Each number is 128 + 32 x the weight over its row's rms, rounded and kept within 0 to 255. Layers, rows and columns count from 0. Numbers have three digits each. The size before them is the row's rms in percent of the matrix's.

# q: layer 9 attention query, 512x512, rms 0.0698, rows 131-157, columns 0-255
# k: layer 9 attention key, 512x512, rms 0.0703, rows 131-157, columns 0-255
q131 127:079129098160034161171140108105106122080124115091160128061067101081154156150109125095106131199160091131136116148182136094139145124104083114124064092147143153172201062153112134098154139103131089117121094136121155105122096153134085142105134124109175083136100131112141133145127166124117132126076072140145120136098141132101076149057123154090065129160148110152169147147144126066126164119127087166105100127115152130057076099110144121096180078165090120090196117137134077136117135128132119146101122172076143102082100132153089129112149137148148090116117113105153087132099115086099104095133126098075124093147141165092084118158180116138108134106108122055175138115128127070117118125142109150124161111151119118121132173116143172126163145130110105124103051129121087084144123077148136
k131 126:144138146144151134113102105089077184099119168101116136180067093143157166158163174113121157102116132129038137147165158086139111127082116159112084076091100115140077091116124100131111137182105103138180154127139150081151144189149091097049140100132108143152126172154077132130146163158125095157121112084108103093116156132104137115109189146155123190123170126144093176196133166104163140141111155063153099051108130120145089093117178127085157068159161121108165128127143138106140116110106185153069168179130159083124084094110137179085191173165071099111111085110135125102121155056097144103142092107145085159086082154225112112154183137147150085113165157169127125115095168154175087110120137076193145134147147183098098160135115168142134129208169144138165180150111106159102109155158066
q132 099:060119105138073174166104124131139127098144102109178146095098145075114163117093115103085120187134085130118117131149146107178127122135099094103077151142109127138189079164117174095147117088127135134104068116146150113123125164120079125136141129105175075122064096120148139171094136131094104122075118166198113154169123093162093129079125133102109113161126075154178146153180100094113159132139075190137116157145160154084089097143136089122115093114109071099153098141119098145095181138140149142105136100088111144065126155115066120122114099156124094169094120146121116128101097132141092137159122094064170096127137130099107100126157162109085170121100099080174138089120077086103123158137102132109109110147106102147134152122134177122159108088128110134090073088116119115092150073147134
k132 091:054129098146122162155107023111150189069080171103157073128092119164181186131131167069127146187150127169166091093157094095119150161130130093113053143105110182104156119142090131080217132097091115072131152168137144073194099131162111100143170121162120135108135105115111130102100166147091068126079112131120081107137139124116123104111102158112102135196163135134112152157096119132103213149158161153117047104128101149062133117099139160075179126121135145120178152133086056115152099134134116130138116139072132102074085127157074104102168123164132110100119135107127085145128122110133150074141145158100123150137160137058128082159139100096157149105088143159154077084132115135142086134120140150139121060160138133089106136106146167161165144126136113127114104129123152095178121145145118
q133 103:185138089127158147092159162175149103155155127163171128144156147148042146045150108163131162122070121131059163141060122203149150073161188142143152166113152114048100108102172121134055086156158138111099092101102115137054190129110138161146122178094142140121127138095119085125129108123140152139135212247200120173187078078158169177171166129128141115109094140118137092101178095121143096149114156124175157158181090093140160139081091134159126156091188116143121111150111159147142119139122129107165136141154157060153154107063144102158158081102114154173125128098104124126066120186122142149109099162105154184099136170149123161110114180101076206160146132186114142130110107132098141139120108098113150136116109080125151116132024146133108133097123178108127144141128133121122141145105114
k133 112:090127129106110135157148142163182101141097107140156130124169198127106111105094100142114128148154150071187108133120136184168144154188128097142159187151118156091163136101098180113126126079161130132098094135146154145131115099118157187191089147095134116102101059119130123115100105104130118114120130162164205199159082107143110135101117084112134081128066095092191083083150120107105144115165100182122127192152145132097151158118076149185105147142138141151081129149110144146102175124148085131164123075128114125130174165136113123190046097081159141129131189117075132142137112200176089131130190116106221153148149086061162145121064151122115169134078124095157119151140065126117171124174140139095093124076111107179173102132097141122142105026078116107106101099190146120118149073094178
q134 088:125116101151113169167138141148146046115158075135181134100104125088073143107134112131103120194121105157111136129097140156182141125166136142174116139162140104114169051146116174094105068130139144145092085093132145116103148176125121129142133185102231098142098101075132111152100115113094116089107141178195142170167090102184144114126140123126126083138097040091209142120189094088091146161100084198167098174173120109120127112113135106152103103098126088117150090147141137160111165148110166116162119125130126104115145123062094076146096121109113114184133116125136110112082088147175114123128079090048173123115122158125129126101135188083069205122149119104128163131106057067117101168136090112102125143146116098156144180134072159132144109107095150144130105075120078115114159103127126
k134 098:095097103163133106144142100151156118126123125164166118103132185121123105104140106116131089191124106112193145188132126161152128140156142082133163150146117137109228154158095154098158096076183111088096124131152138161114127071084157153141088142125107135108114053107093094112132104137105135136056129109159208168160118105157089136104104110127103079142133111106153106079134078142093123130148067156081142174137165159053196111143101092158144162086139129118179109105098120159091186162150106114150100089068144135072166137138110080140084125090116153143165182138141108168129098168155115148138174128105199121143140111068158158115110110056108167129107124061167125142123066106119129094172124158091103071155139109135184142148136148118176126085091101145094076111167083080094136067097203
q135 090:183142150115163108125142176127156151167145111174136107142154165138075106093136104156109134078065167153162117123101118135143136121138201129162188154148152111077076184114168114152118132178151131165135102100150139161102153144097132147138129161136125136099106138121146160127104091113166146115182173117112134091162120118174214083189189125150183140068141139105101115089151098168114109143116136145152157150149100104156191160145096084149094153037162094166084144137158185147118114123099157069159095074137148099176148106020139120135115115090143116135135143192144158126080084216144123152111128149144110156126126137184169128110077143133104127168135136199073163114144098143140110129105115096149102166119135095133135111143080087117111132186123136113164204115124116157075137130143101
k135 096:142111099176141105156169148196134045126158116160114147094141137086074074115127073155128095112153112077186126140090126174143149111144108123155227153159138078135165161112150143159137129097168145158100108080086146177096169098083110148198091121118136086118109086122139102159100096113144149097134140107153192165201126096114134160129103098110159076115112139103159096030155118174090086126135078164102135203139140117153125129155102129200126192098108129143104123098114173147090147149126119130162137141104107155132147154108128121158081115101142127154164169151162151151145155201151073217117151166117164074122097101138134170099060144109124134126142161082126092154129053124110163180170131148104101148125106087154181127149161090085099122059109148115121093122129102125133165066094197
q136 092:106070163119111068163074119118143187125141117128092091119183090134147167143089163061094077115150158140162075138173168069103078155132089111105099137092081108180150140140129135145177173108082142106123167118177124117190107090172116089128142117120106152128125173133177199154098102152083083116134086049083111125119161204114089048072121126154086132197120168160144149136076147166135154119150118143098126131119169181135100099192153126132078125139087147148166107107152131124137135099127123144143132093139078178122143159190105159100111146155142129092100160111123148152168173098187088177173192127123114091120092059133134089131120095155169061145105114071146102096145142104138089127125130173127109132160090163101105119154212102114139127144160102170114147134131120139148087117164157
k136 103:100127130180080150162111073087121157082100152064109113095111110146207162194099151075145121121137120185150116117158122064088095123157102147102112092106092174152104127132132100111203180173102149133125154112100104098140139183140104065145179118187112147108179184152158168135164165137122130176160108146083060118102159125075102122101110145089122138186161179147054141183108186150111152106151198106115099093126073152127085119116134156067143083145099143070184119149101109103162063118092120090123176149164114113115102117177108153090186151157115124071075071118131120146089141144102208123142144138158083123149181146107117095150164099141157119112113150147145141105093198120123093188095155193169104113154091109148085095149142137148096125160160067180120170138090125140139116182135104
q137 098:116123186122081128080103111126140094089082141090140084038076125068129140176111131078139059138184128179124082109163144124110111173155105061126077120165137175137172164148081102105176140180129153120107151161144103149196090122138116121152180136148172079135113147134181147110110148172103130130133038098092130077087127143153110123161093109115100166153125124173112207181069183103141215145112109145082134118150215119124100124181145122112138145098087114056112151064111082077140132139114147135130141129124133166066131206140090112109127135146137128150131108107154100147162094056157095070159131120120125148142145152153150136164154121086131087105139084089181091122128169094130132104078118156148093093166134147118102095104169131114119133143101150141144050054140135138133088137118108
k137 095:132121133153124105101088094079099183128114114104156077137084072123158166151175155129144103117090090175103129133141122088104106156085168161114098094083137124147143079134154106069135115187106102086145162146119156125154116186165125080083169123161139160141154167135132087108174117164141120152087097105098076075081136128107126099166151156126096170126178136140065164155092095141127141143071154089112141093106109133087180128135163146017133069115147149087181131109157129134150130180139166123110093184152124160126090094146131144109214145184107124097155060092185120100110156030077159059149144148113049144059115159174089078181148079126172110125144121161109143096083187099157123046079114163170137125202164123094095126111122127153104153226126140122147148120098125143131108147179101
q138 081:076138153133131107103106097144130155078105128103099145130144114135194134175082135095146112080153100122180089134180117125080129140072063150096071108107120185223155124131112130125158166073107150116103169149130091088165098118131127121126147090120060143132207151159124151145164176133095100141131037073132165081109160185093051134109103141113131136150108160180103170167079162138105151115151145077090112102098158098069086106130131179087177102156158140092134146125116121061151115156129074196069172160101095171058122149202108145118150151148158139106104110092152095118205148083091158102139149140153077119095169090113110132147154098149170108087159137071160127123166173127129121125145163158138082097129122148122127115153191121100134128136105109123108097149105148136159123124107149
k138 086:153129178137133135127096087059092176131128131101139076148081074123130139176124159137117148119065119169063116094155103090093118127085207139088074115113112118150076087125125106123126142159108107144163150166121142154118120176141111090092184117147131149137140181141163123118113118122100134137135110108094066052102113134109179087158137155146093195144171152166058136160128128085175145124064190096127123054103082128139137135080149142028132108124160128117137162129131123089154126133147156131060093144101131140136111104123139167095208155184151127105146039101182120069117126066085137086135103109136070161068136193160102061138157128170144144124124143167113141065129188157159116081062119083172142134124147136093075132081103151133140133186153149124167178130106134118113106160175103
q139 089:118131179140119157069124144116128085100084122128132087056067174110083135114184101138166100144124131201102122085124137132142144145195186158155107126168181138099153118182119080104135110187165175127092095149128092112138110112127141148177170196168189117140142135082146114114115136119104190095138124162118128060140100148212195147209105104153158147128149112118110172150146139116150167149084079140132126142171161090153139171116136092142128142046071111105100134064144123093161108153109149130144118112142192100139125138058117052137128125132131129174132077120145111156109100097160156055139099135112146173129163209159125150162123133079106130121148067142114166137108151104135124107098112118122108099136138153126117099106097140100118081154068147103182100069124110132129134110072082
k139 093:159106145103151083115143180134126143182193177151142150185100110105094105124207116136157112145070075107098140118115165169165161175103147140152188108142154084079126103190137142093089119156130091106115071121150116135113145151134124092135125158121169166138131104133135072116130091102170166106082149110168182114161134139133168144197155150158160107125117075094119164077128057147112112184053116139136135123125157107109184164164136103087128151090170103091131142129140142162101143195128157120144039181080159133130127109078121115106132123124129152151187126139165139127138109090153114100096151154089108176044095176164079107101094147101097140147132132146123131096120128115159124044115084173123217122154190122145115127143093106115100134181131169108172141097095123141113154128139146
q140 093:185139095108135188164159156134108068142161142167137132149135132128073081107197105153142184158092119135105159147079122155140109098159173163165191145167150072056101133159153135128071104158150112124144102113108143146064132174106149136154094147117166172120086101119081068128145069105153146126147186173144140161165128091122173115149146126166172129086144079094162083080194073103140117159085109186179174149135116131155167141126122110174109139117149124128119101204143120177123130124131162100147115118127160106185173095047136112145109139077110115143148155186097145116077101151153152145084133135119187162086118144133159129097107183117104190148120135146069132164135096133112129124180099106095156173133115080134113150103068075149130121120150158108146183108134101170094179137144098
k140 090:129128085099150139125160188184160120132146095151150141129170161127099089087093112148126101145175119083177097177082132161138125115147078090134174202195075142125170150109147138131119152078146143134090090103102133125067132072087124192148070131104154108143119086123142154148158117116138146134119152127166205182173118109159092133102081076121151062123082106126196099089140112141107124124180084152122149157149171122150134121160106089180114150105118090141110092119100129177114169113105137117170157089140121135118160191132122107164033102033145140167126176160110119162168111201154066193099145131143193071174145110078157170103089149108109143151130134050145071190151074103102133159136114142082115129095083124155187137145150105120153108056103141153061103117129112136125151114115132
q141 064:113085198145117111154208125084118150103092105110134162042083058119117153077122154061096141181178155111153159118139168162075094112096122129141154119108098171124141141136109098107180142156156128132139139163199151148153117129137141095101107157136140075158127149162188211096075117163127072125076068100113122143098126154103142120104145142112063116117136093115110144155041140114135150158129133169092157108105100172077154041144122093135102144122070163092194103088167166148118127076077114109175137091185126137109090121167097059127092131157091154092115093092157066122124139105149086129153153067088114130128138115129124071111164167108157101103159078113187124149122117118130145168090092147148101130170134193168093091122146148117111163140125174187132148115158096121153056139141157
k141 117:094137098155075159142111074074110182078107112096124129118093094175172187171145160079137105113137127142135178178128126082114128133144079138131071095078106195177105128131131125096154127124127151123133173150139147074193134172158130121095143114134125125104161187148102172112174159175112087175128100127081087134099148131104061143099126131100090148150143145141075142201111175138125125113177140112130098105143069142110088078134137166083161066216115201113209116149109110088151064122074131129133164132152164137109087098202114101118177145179091115089074092087107106145124153129098181123169093100171109098156159116121141109184173059134156114124120159143119168150118177104130089184126138135143095096146120135080119105129144140125157128153157074185111101164090121132149073137147097
q142 082:086061145157130115186067134116154177150116130135117118142157097118109161122106096076108129138138077153202108125165142116141092147111072099132122129070087132189137120133155139120170099086135114137153134118132119113127175177144133093061160103140102098140127133170181168219104177176029055113075102067189111128169159126100055077057105112108118121139149108102129115128109107111118133103145147180095094143137170144098133040109127178127106101148111104165138157128150152156143175101135148160103128109109112180092111133185082124129106162152121086085112136134151129130146123133143153134143166115103099081140094094111110094109190153176082141120085115098184126097122138116155100161121156132127121100167123181090125099126170128152129120109142071161117139177168133165149152067133173
k142 110:059138146174117172145074047082162128086086131121126104110104071102176132154147137116122138103136140087132141157187130130101129163087122098093081128094107170186133141125090122100192171117118108106142151111111113103192137093076144101110166110157043126125159112124146222097123156179072115162128137116057074121106142143171072112104131107082064134175132164162085139153100179152122174146199113095109145126121114126078074061118155146095143094129132171090183135159077065098135100131107105161085185105128093140137116118207152101132161104145090148110103110105139156158152171143091147129151138139153114100183149177100113080140146087113178124087056142080141103133146131143117102196153158122154069127168089154062094110104143166120164147154169063152127094159134118104127088133147073
q143 120:123108160174137084128118102125121104049090123098155113082121089161138144210109168065197094111196103151137101135137148122089095157108084099143113126158119179183160099177117101099162144116130133085131160141111092117203098117128101122113187100128139136137180132129138147131124142155080082131118086042079101089085147177112073117109116144127123130154149163181083197173048165095129152139120094134097125081118152130112110108121170159073145139141111154087130137120110129073134126108141113185100185145114128183091143134186120153097147170150142146093096101130144061150183126020150120081138142125106111071127157127148145104132160122176137093081170088050180070115136149076168112128137165196125071138164125167078070126143179160114143124147147129127118044105097111137165106183144138
k143 121:120071143134107111161056087105088170105136123100110102157066101116165135166101139084118102145130175151097092138110133084065079120075133113111095128101087155163174110120090118140124121196085078107128174132115108109131076166150129059102132094156091146152145153137180129116164124187117112187080079082097112104086140177105098098121169195136089186140123153132075176167070167125131146096119146084091101086092152170104158130128151113085168082144108153110161172093112103136148125153120104144086140160147174148064091107143164167076178191145111123146141099128176105131129126060095201118165126130125055144121110210165081067200180044138168091098151156139135107094079168135163106096069141158180103105162110145089093139100156156159139141225166116189109208140103132130107055160131128
q144 087:145122133149121085137122075094151127118155157143137158140084132136173187141084131166132166097146141049149158151130114133129146126053067114073137129102120117129202127068156143115129128090101086060123148128149114103153110090167119093126169141162050111122150121192158134114175169153177169181108179162146109173104112180059145162110159146059089138153138196120108130186111136104098120106101200092103149109122089168115101107097135144114192110172136162118173106116090132138103072098108052127111162172116130154098111160190133115073143124170139122128133139042140098168116106106046089087144115110126103093171084143115100107144156120124152123132106112141140105130101184095153168088110157132146127091128126163120138055182142155138039183126149163078099055170117150134123062145175075
k144 087:092167155108118104061124133113134119114115162134085130172177114154146148106161177142110133137119144184128120097119138102151124119152131212104099106121192185134107088116149096098132085083152120080158123197087109059144130148109180132147170107130121101100067132124143159124130154121100123140116140096145099109161131140116159130143117177140109195108094148169161147205156174085161176061154103128149087148134143099131056173134134191124104124159135172108079193118159144064166168062175089163048165123127171159161067157130119176183095180158120145085082095092093119112152080077137132096167158110146164132125156130141129163156143143154108114154101090166145166149105146149118221147158154124185140146094159172108101176098123157106163131100150169109140178158131153105130158167122104
q145 097:127137097154146121197115119174148156139209169165111191179133165126129129125077149143128142078105151091137137131149118134134170109155091145100141108149121129179131122140115178154077108057085092110124061101110130129126139138176110125144132123095078128111141083132065095216138146095115135115148134158235145194165141110123080133069135120101181114140091119104160103075132114116094101102159100138133114162118088138116118161110159179145139140175186127152122113202182171144112093129140122160084122149091100122128104124159099126135114090115128071133150143164156164128143184115142141212126126141126101116132097072068110154093101116137108193108099212140096177132138117131112130130175128086149189151100114125130160169170103125166087182099114096089080144186112181104158176105163148
k145 097:080190108111156125094111160163167114141153100126168079110128182100096122104122147176085134134106099132140090089162140110096089118142154112091162144153158125121114150130190158092155165124142173150095099120102106176090146106062159162165137131125117135155118111111193125187120140057133153122181175138145161129122129121108169119111108126163188074151152119161126123062158088095142147140149122146131105191146134133146133169152104096137100192154110098172107134118140123113133161130123107088135087103072089152171177187083108052130079071111185174160126168170102163127174086154142116169067167105117173103171120137103141110091136189163130162145127106077159105085103074100107160163117098073044141109077089095170131128126158080067125132074150114134156057125176098116080172084137125
q146 071:094108106123161165115165093154135112113166121117180103134128084117140106078133139135155179176138087119106158169093087094139119135093127146114143141101089111114178059106070186126120151134110097197168137078196189054085181144111127119103127117095187156170093161099106056199158134103108135125104135178155131138129114103077071172089118178121143150158116056146105162190155076117171108174123096114137139125116088099176174096125168093145179128114173111167213139109095126201123168167155102130175129105114165095135121096129175156153109121082137091173123172145148091108100149108160148120108091106092112155130100105136108111148090160096143103098133153012170082095100125046109092125082181112097104099139169079110118182132109190126161151080151138143107145130132064059107160093146142
k146 094:106056122154100116146117120132137126030101138154128153065146164116165145156133105145084157187172177134139185185136115143117131082151096108178129120141106104123116132116099173153137071113162118137072183106175093191173117100106123168130112137113132102130132129136071150117143136166101144146083110136136166141097091156209134119116121118088076091161128107101105109139156172115081125130153147089131138188089137145155147117164114145180187076116058135177149124115121181133112127143110080098199126099206166167070104091169058086131126165131132164105129131153158111187112148122153150131163195138123136084180157114099147149104153108098145130118141150123147172143095159176101161127077118190101096098187081146130213083174119146124069148143102143151104103160135095133098096113077189
q147 072:133131216088101114143091116107102165186164161158130086106137087078118082105133154122134042101109121180099110093116181094156140165145173059158114149096155172137115150129135169118130141123128164146129158091174149186113164124137185135164119122147140116129102132130184111131085100163141128147153069096109110142142155087111096139140091134102133159152095113128119170184081090144184183177124095178119142137140125072151147111204130110122113170097090097139135092054148105170045177111150154157164048101143156117107163154116101142163123086115133109171099151168138132087118146120163108144159158117160079153098055114118133117162123098150162093171101123112158121065087157076078115119087137203116111120142094080140134154130130068127158137132178066117099155105142098104052144076172167
k147 090:103137113174086133138119131112155152086094142107101089085094133151166159159149078117109145114148167154160141101097105115139122130125089112099117099096142119089146131094123135087151141126143167121143132129059174109175169110126076138135186092120121137080081210120128132159162136115148128113129142135071109115104188134140123102111122154050101136102151120098088102110134173137122116107092199095151106193157089151102109099118123181142152071058097152140113118166114142120143042177133089107170143124093109116111112115142095145109152135124134109019170186075089187119150117120122126079112146152162151157146145107133085095116108137092121117091100132116110118166092153130112122127147170150091149117185060101166108079119145127128101144131138114141174085106097121135144134096079110
q148 083:100050112140111097118149123164124105140142123151078107090152162101151081135119134130104111115176091177174128072097074133104131162155162096177136137120161119122180118126133089165163099156122084085085172150163133144182122105117126068210089130161168111112157147136144158119193113103132174101133150082091111114130143181176158104184121120143178161112151104113087169120117127120160158161081057159034166142149077169155131117204085122136133172106099066117108124056129133110130084134102179149134118154163151135148119146110116124125114097185156037150144198151147149126112097118181120087127127094156066116168102165147130134144155071144125103138139102101159152123129109094098108053127083149139122103161084117116122125158114094106066166158139145112146149081158153114105098136177170
k148 087:145100141128121123087112160137141136112138093097125140094107135106107132141150116166174167111154123120157131104133131126156131110134090147137150130171166064054139158140098110149120150222136143148098130144095122138126127120091140140128158131116101164136153239094199091145097088145196077070116125139171155121130156131082201184155161116114154134087139164146143160127135106190172075143075183171131145172172145093080161167088104162130076141118134116134194140103079091123124122138092063078116115175121092131123103103087132146168169150078170144120153100110150113173060161124086112142141111148149116140094127122167073134182104150178119075131140134168069123135107073077159159179118092152129098094102160150140128149125146128121091155166124109140135118112122110211217167084160129
q149 079:128128159143144140162140131099115192147126137085116107124143103144143136086204172107109138109148070134152116118121175154163109123119125160128112169162120128157072185084155101084128142124131146153139125113096101087156124161110099125100158088126112125125051079144170197152054127126159078124209100085126115136182127162136152137109164168099143157126126153081148068108135150131115113085138168195152139086137156110123101165097142117122077090076127107129119117140201154116141128136159141084108148075109084187122139147099142099123129138142138119097104147160127123151102156167109146150122134143149208091165127084126116106096067100125099113138132105159098157093144075154106154121113125103127119131095101185148103105129126138176167091122132054131098113109106138082102096096105106
k149 091:108090120138087083165115116185095125137156093153160110112134125122122115085045128039174048093103119109174166164087097168091160122149120083167134080119080096117127133180114137184151140090110176144149101113137146139121151181104113074148106127143141097078117080201096081136065138132035154117072112111121138060162044139129090124152119076096121084181090140120137133126114132104067142109179113135090117125129139185127159106150123099206166164150087178128054148059153103182142140115165146119109099145112162139126123149151082137126119062159160141105199123118138155068096131160161125145159135162113117130119096082089119108115125156110140170132166204143124135096136096165165100115146179112137107177126100078170127122068121157087111122107104172124135176162161092141097127140099105
q150 079:165085125175138139109124077196141111097210136109127081200173166075142081131119130096129137096141117162146146133081143115101089082083083108112152162159120199122128143085140195122116183136128106094147115144044117156141106129050151125162119098133081112132175145143137067121109132163159120146158131113103124129112150076103122141093164179134147138130159123139134119085089128079126106146163174179091166144129114140075170077120077163103185092204175129124114114206119103121100138128103107160124138155145126088102105109160175190100121106104175126142104106142124123127133181137097070100101102151134094115108153123125131141141148097138174140117164098102103064093128128158090141076206109171177118163126109096132108139149143096129153217110167129107117117123054168023137122184178104
k150 093:111170097087150179127133170152098122086165090083122143059133101157109090117131107185124149083149131143075091157126139116103080095091140123131083132133082115157140121058116081162104124212118139191103175153156152104111046169173156154114113144122157097155132201086155124145188153115122098156170125050109116077103203162119121107107129128130183164099169154095122130166070122079193155118148114144140115159129109126158104180129135093097132135138180127128097138088164121109078149132140120083107116111140075179100140164135041131140120158132114104123068127110157134139101094078116140147140161089212153185172118081135140056161096214186148143113165120132140133125135144144153166179129126109109124155076167118087147122105095104173126139124128132079131147107160082124111126027122082
q151 075:151096153170124144088119122143156068086124145152169112088107088139099115151132163095140163142208185164093104128087088141137143204124167111148113129099082175082121131110101148150117172164152125069138119184144131130141063144117118109147146192131188127132161157112121134053169085083147181166087107139078121092052096163127160116162133193155119133145135126203076161190069111133135173199140091148103152167120083109123213096168142114132126151083145145137162146111156118178184076190096129111163106161147169072135107101086154106157106087113151124136133105064184135127107144073125068083118096167091085174132143120187139095187106105124171138130135091074097084203133118119124133104128132186122136114147116110128140157098166109078057150149155137152181116086135086147139075161154120
k151 082:140121090143052088144164160093087132097132115121091131106122128123167188100130106161136133083121099118097167163102130118119079117120097146130157165134147113128121159120115052073096132125090122121097114113121178143104119123151143125144091145106112140090154172126147120119163093176170217113108151105142169178157153196149154117171144091159125130089117109128139158085220127158131104105087110130136125089156107135127097191165078128131151142125090103146152159063095096101122134150120144203133127046141164122103148108166099172132147201112097064123071136168121079168126125113130134159140161090135139156105162106150178165151127151067108094155160169125147136119140163094149166123110076162130055110175166163156156150176157079132076163208073147127128091072128169182147116149088166
q152 086:125110138173143096211179137111096122167195041078114074153133114095149120130112112215140152148094092112181155173151099132173099108091103120101107109136110136131137147099099173154144126080063115112196117154134126101107099168125110154151124084108105126109117143197164107093165129143149081122159154100126143106141154155146109122072126139135104090104142133120168074138146054058052120091069150169156120092114086083103125086131087125147171077194163102119205104134145189168093174107102139123122093110122132099132119189143158148142063098138201125116117149120200174117099105175085105152111085110119145104146109065132106156145112101126152128173121188100127154133153127149114110149173156094160114105092111139148158183163160124158136159119162158110128091127114107098084161087172095
k152 091:123064132079148123119046110109193113115130155150102187119165164086126085132110132126108126105201113090167121171181113132182096067152128147118120145102100108157160141133153096139169091125168150099126155125126164149132091120084139126124143133119107103156135113123127121167079141197086092136128175098139124143168145125140111070065106153113093173054120139165161132141113144102177156152142146106089110146106139114154071128083100174110136154119126149149053114098159134130148142081178099150072156169079122126102097125146129145144133188109119128071134136108127138111116162163151040133138135054120155100126090077131155146116110120186167120118110155131146144119220128158105161138140088128155055139148161134150135119090106141079171110074105098116154168125112120125129062124051154
q153 088:136064137091070093098150106127039125114077116163148160080081138131088096151097113153137132094152145101057147120094170176095165127203156074163131089106148122112138076223132084122124124197151154108105111157100113100182153130133157106151145187153126176136171129117128122120093145139108132108135129147116111154127116168147153169174105123101129169158120171093117163173102147100096137127190105083116114093105124148098160157082099147204111152104081106109086102057150103115116115104113126107126182128134186105142144123130085105125175117098082125142149101129097151130150145102115133080134104093135109158108140159117134159154174147182094144123123085165169154074110105090107168112120120134139103175147078155097112127113126115097115135185152097079161106138091123141113126138110075
k153 091:151166134122158146134121173137174123182178130118092164136077100147144167118153107088093162125166151130129166186105137143121098199132122126114142099161144153128116115111140217098102148143120109162119113108180091071135175109152120083050157163092133136146136163108094122131132114125161142156095142153109106134092129143122129151105156107146093098134118090092125218099143140185156124163109122123185171132117151119131094129101152062106099031147166128122111103165089113087183103110076169100152141172168111089141163078096161147105137105143113129145118074161092138121158142085167085100145109173158075122112152145203086104130115112134127112137178129184151134184091165116133095070120128119151199114077097165074083134112103129121128117156186125184151096123110127117197116178188101
q154 075:163153138038138116085123160154101114170138139116081067119095087059123097141163171108088124113105110091072159108144136151138162143163100110127135126153141079177187136134150142169140140142085108155122124162160116118112137141204155151112114145116183080111127062168139045178062118170135144152163140119109108101147116076200077166119128084123136156069095104123119088207168187156137119127114115180156108115166146129174112165136170114171149105140128122098121148135077103203117171084151206142141154174126076134135136150124120081138085131158154134130102200146116176148140135108107194104117146069129147136142108131089121165132134131075139119120135114145168128087143099113083108096121184136102143115106141103090086121120077165157152117125150113092099054099154085088139101115133080
k154 087:114058125170163081095075102132110140158060141134137097121128154135115140101140106098174070125127163153129162229127129129145151182144153130138138115072096135075188150104143168103130077099178127111105151087124143146141115094111076119092117125147085138102128118197152093181147129148124084189106106142175143139091097130153133107117100109129032127136137120128163119129105164117128102113205157076151113136142162150132158148139131125137112107069078169141178097082098137131126116161147130174160068126138125114146109137157154184129134119111128113107195100091140199075093145144138100141126165199119082133185114104127175150141153136155074120143113124137111146152154187065175131053101084133150131147131070131115132053135117148169065119131093147159141130219140113142050092085159100
q155 077:170135149117216167182130088114151123089184103126167116149169077162094150143134174100169132114198114081097138170144117185063109148055151185092152092144148124118131057077096084117118107194190142181131159103111173049124134172138124168097115140140119126164125134137067109181101127170098104165155124139189192169154128112096069121036138162112101099070146082117158116173111059118124072146078131139162145097093089095079126102102166141162176110164191137131126101200173144182145211097103127122098163090134105090134146092141128163112119133105136141124099090149114118079135139112138135133121105049122128155098130089112135134107119139140129153155162118093143145105150107083131161165144163089109131176137146115106144133106133174108154098118113172107139126145103145111112152125122142
k155 094:107145115155087109159092086096093164080132103156169117091137133181119134108108096149088134154128147173114104129115121093159149094118132039115129112120070153180115148123150141130150121103140102086160208138173089169085177140048123131133129111092158067137059060112148128139170152137097141144145097092109120107115104161126111139120098129124119105144085146147087105129153134076056125112172099098106111171139180160148176131140098069191181116124048085142149179089126162141113107113108127094148139134143131218076148079115102129130117119127128148128093143140135154135169113088150156202107196177190130063155199127124163086128121183145111208105180213081144164160147127197110121140099171119145097132150122129123156098113161086113135106090104113177063142139111090080081051143133151
q156 083:107153117107167178054070128132128101094153149148159124145139126076081173208106173147089085091155154096103093122170140116131118135139146147098122058159132121115090154083094140101073131177131118083034107112115110138125125122115131108167164150173173089151076114075134164168136144141127151167097113125127153166122121175141175091131147113138141133157102149142146158180116194100136173165085119109158161199151184155141091105103188162137159103147112090124081138100083150046118145119113095157137127157157161137148108179140126067171179136148111093133125174113087166124144167164143170132115206131135101138090122111134092107087082124153131144156102148144137159152140158116100118093161078112143202098157157122113126131149116087162115099101095123142097117189115159134138077112127130
k156 100:165168174113073158131133126114135159124080146148107070169087105097129117129113153094119131099046118116116113122144154120111160177154129066068139180104140188164153127136164073088140145078169105093136127121141171095162171127109118148085122125149112173122163165129232137123152125152120125128185111155141137144126136158100155093217097105139138154144114131173074151109107124071101097111136107191088140172143115199091188137160094108154103124124124159080097126082183078141108083136177133121115134092157039198165150116163126124126147104124113151137201174156128084142129171043089133135117180141094134169099150162104178136147144199115100105107120102071173107161100098117156128130090148133167165186118130125181148119110135146152081135075167149121084085124139125133070143122103167
q157 080:132202126115120095108115180103136132132109163132065051126135082099144055085143151117114088067118110177144137139108111165103175092141125088156123111147151133139129166099101171102148176098163138106177155163152140201125077087169088169121132145107103163106183069144182110130129090101158179124179102166137148142142110128140114147145097138083166116087141072174079062094091101157109131120129116127120177030122108128119172221167130112096120148104178123092085130146152150170138098177167106137092067122102087115068127127156201162130192111116181130109172128185152185100121174131076110191125084144151080105132151112084158149148096097112106129115159163165102106124135132164099142109114147137145156084064140095140137136106101094116078145097128096117135106126133169101115130091154134
k157 097:123106097106115115134108081197099108129164134102142117089109151050086137173033078121181168172187159059178112123115088163085108148065091104102131144145190081129184163079101188129110098166135144162118122131138134144091103090097085146130114105084053093134093147125127091145065154122094127126095120099103139108106117116166142168119116114103124106091106132110142134143108126118139133160114089103103100159149092072226082113110110133130140197144024173183110131085107123135124148140139124130125093166131116079128108164099094123108076127107152123097121117034166129144073169168143100118138100075138103136159101079128132165133106128156149132173171131162120135080160105104153144106119172097036119142135117132167116097076125083152098125147078145100125094149139130187138106123166114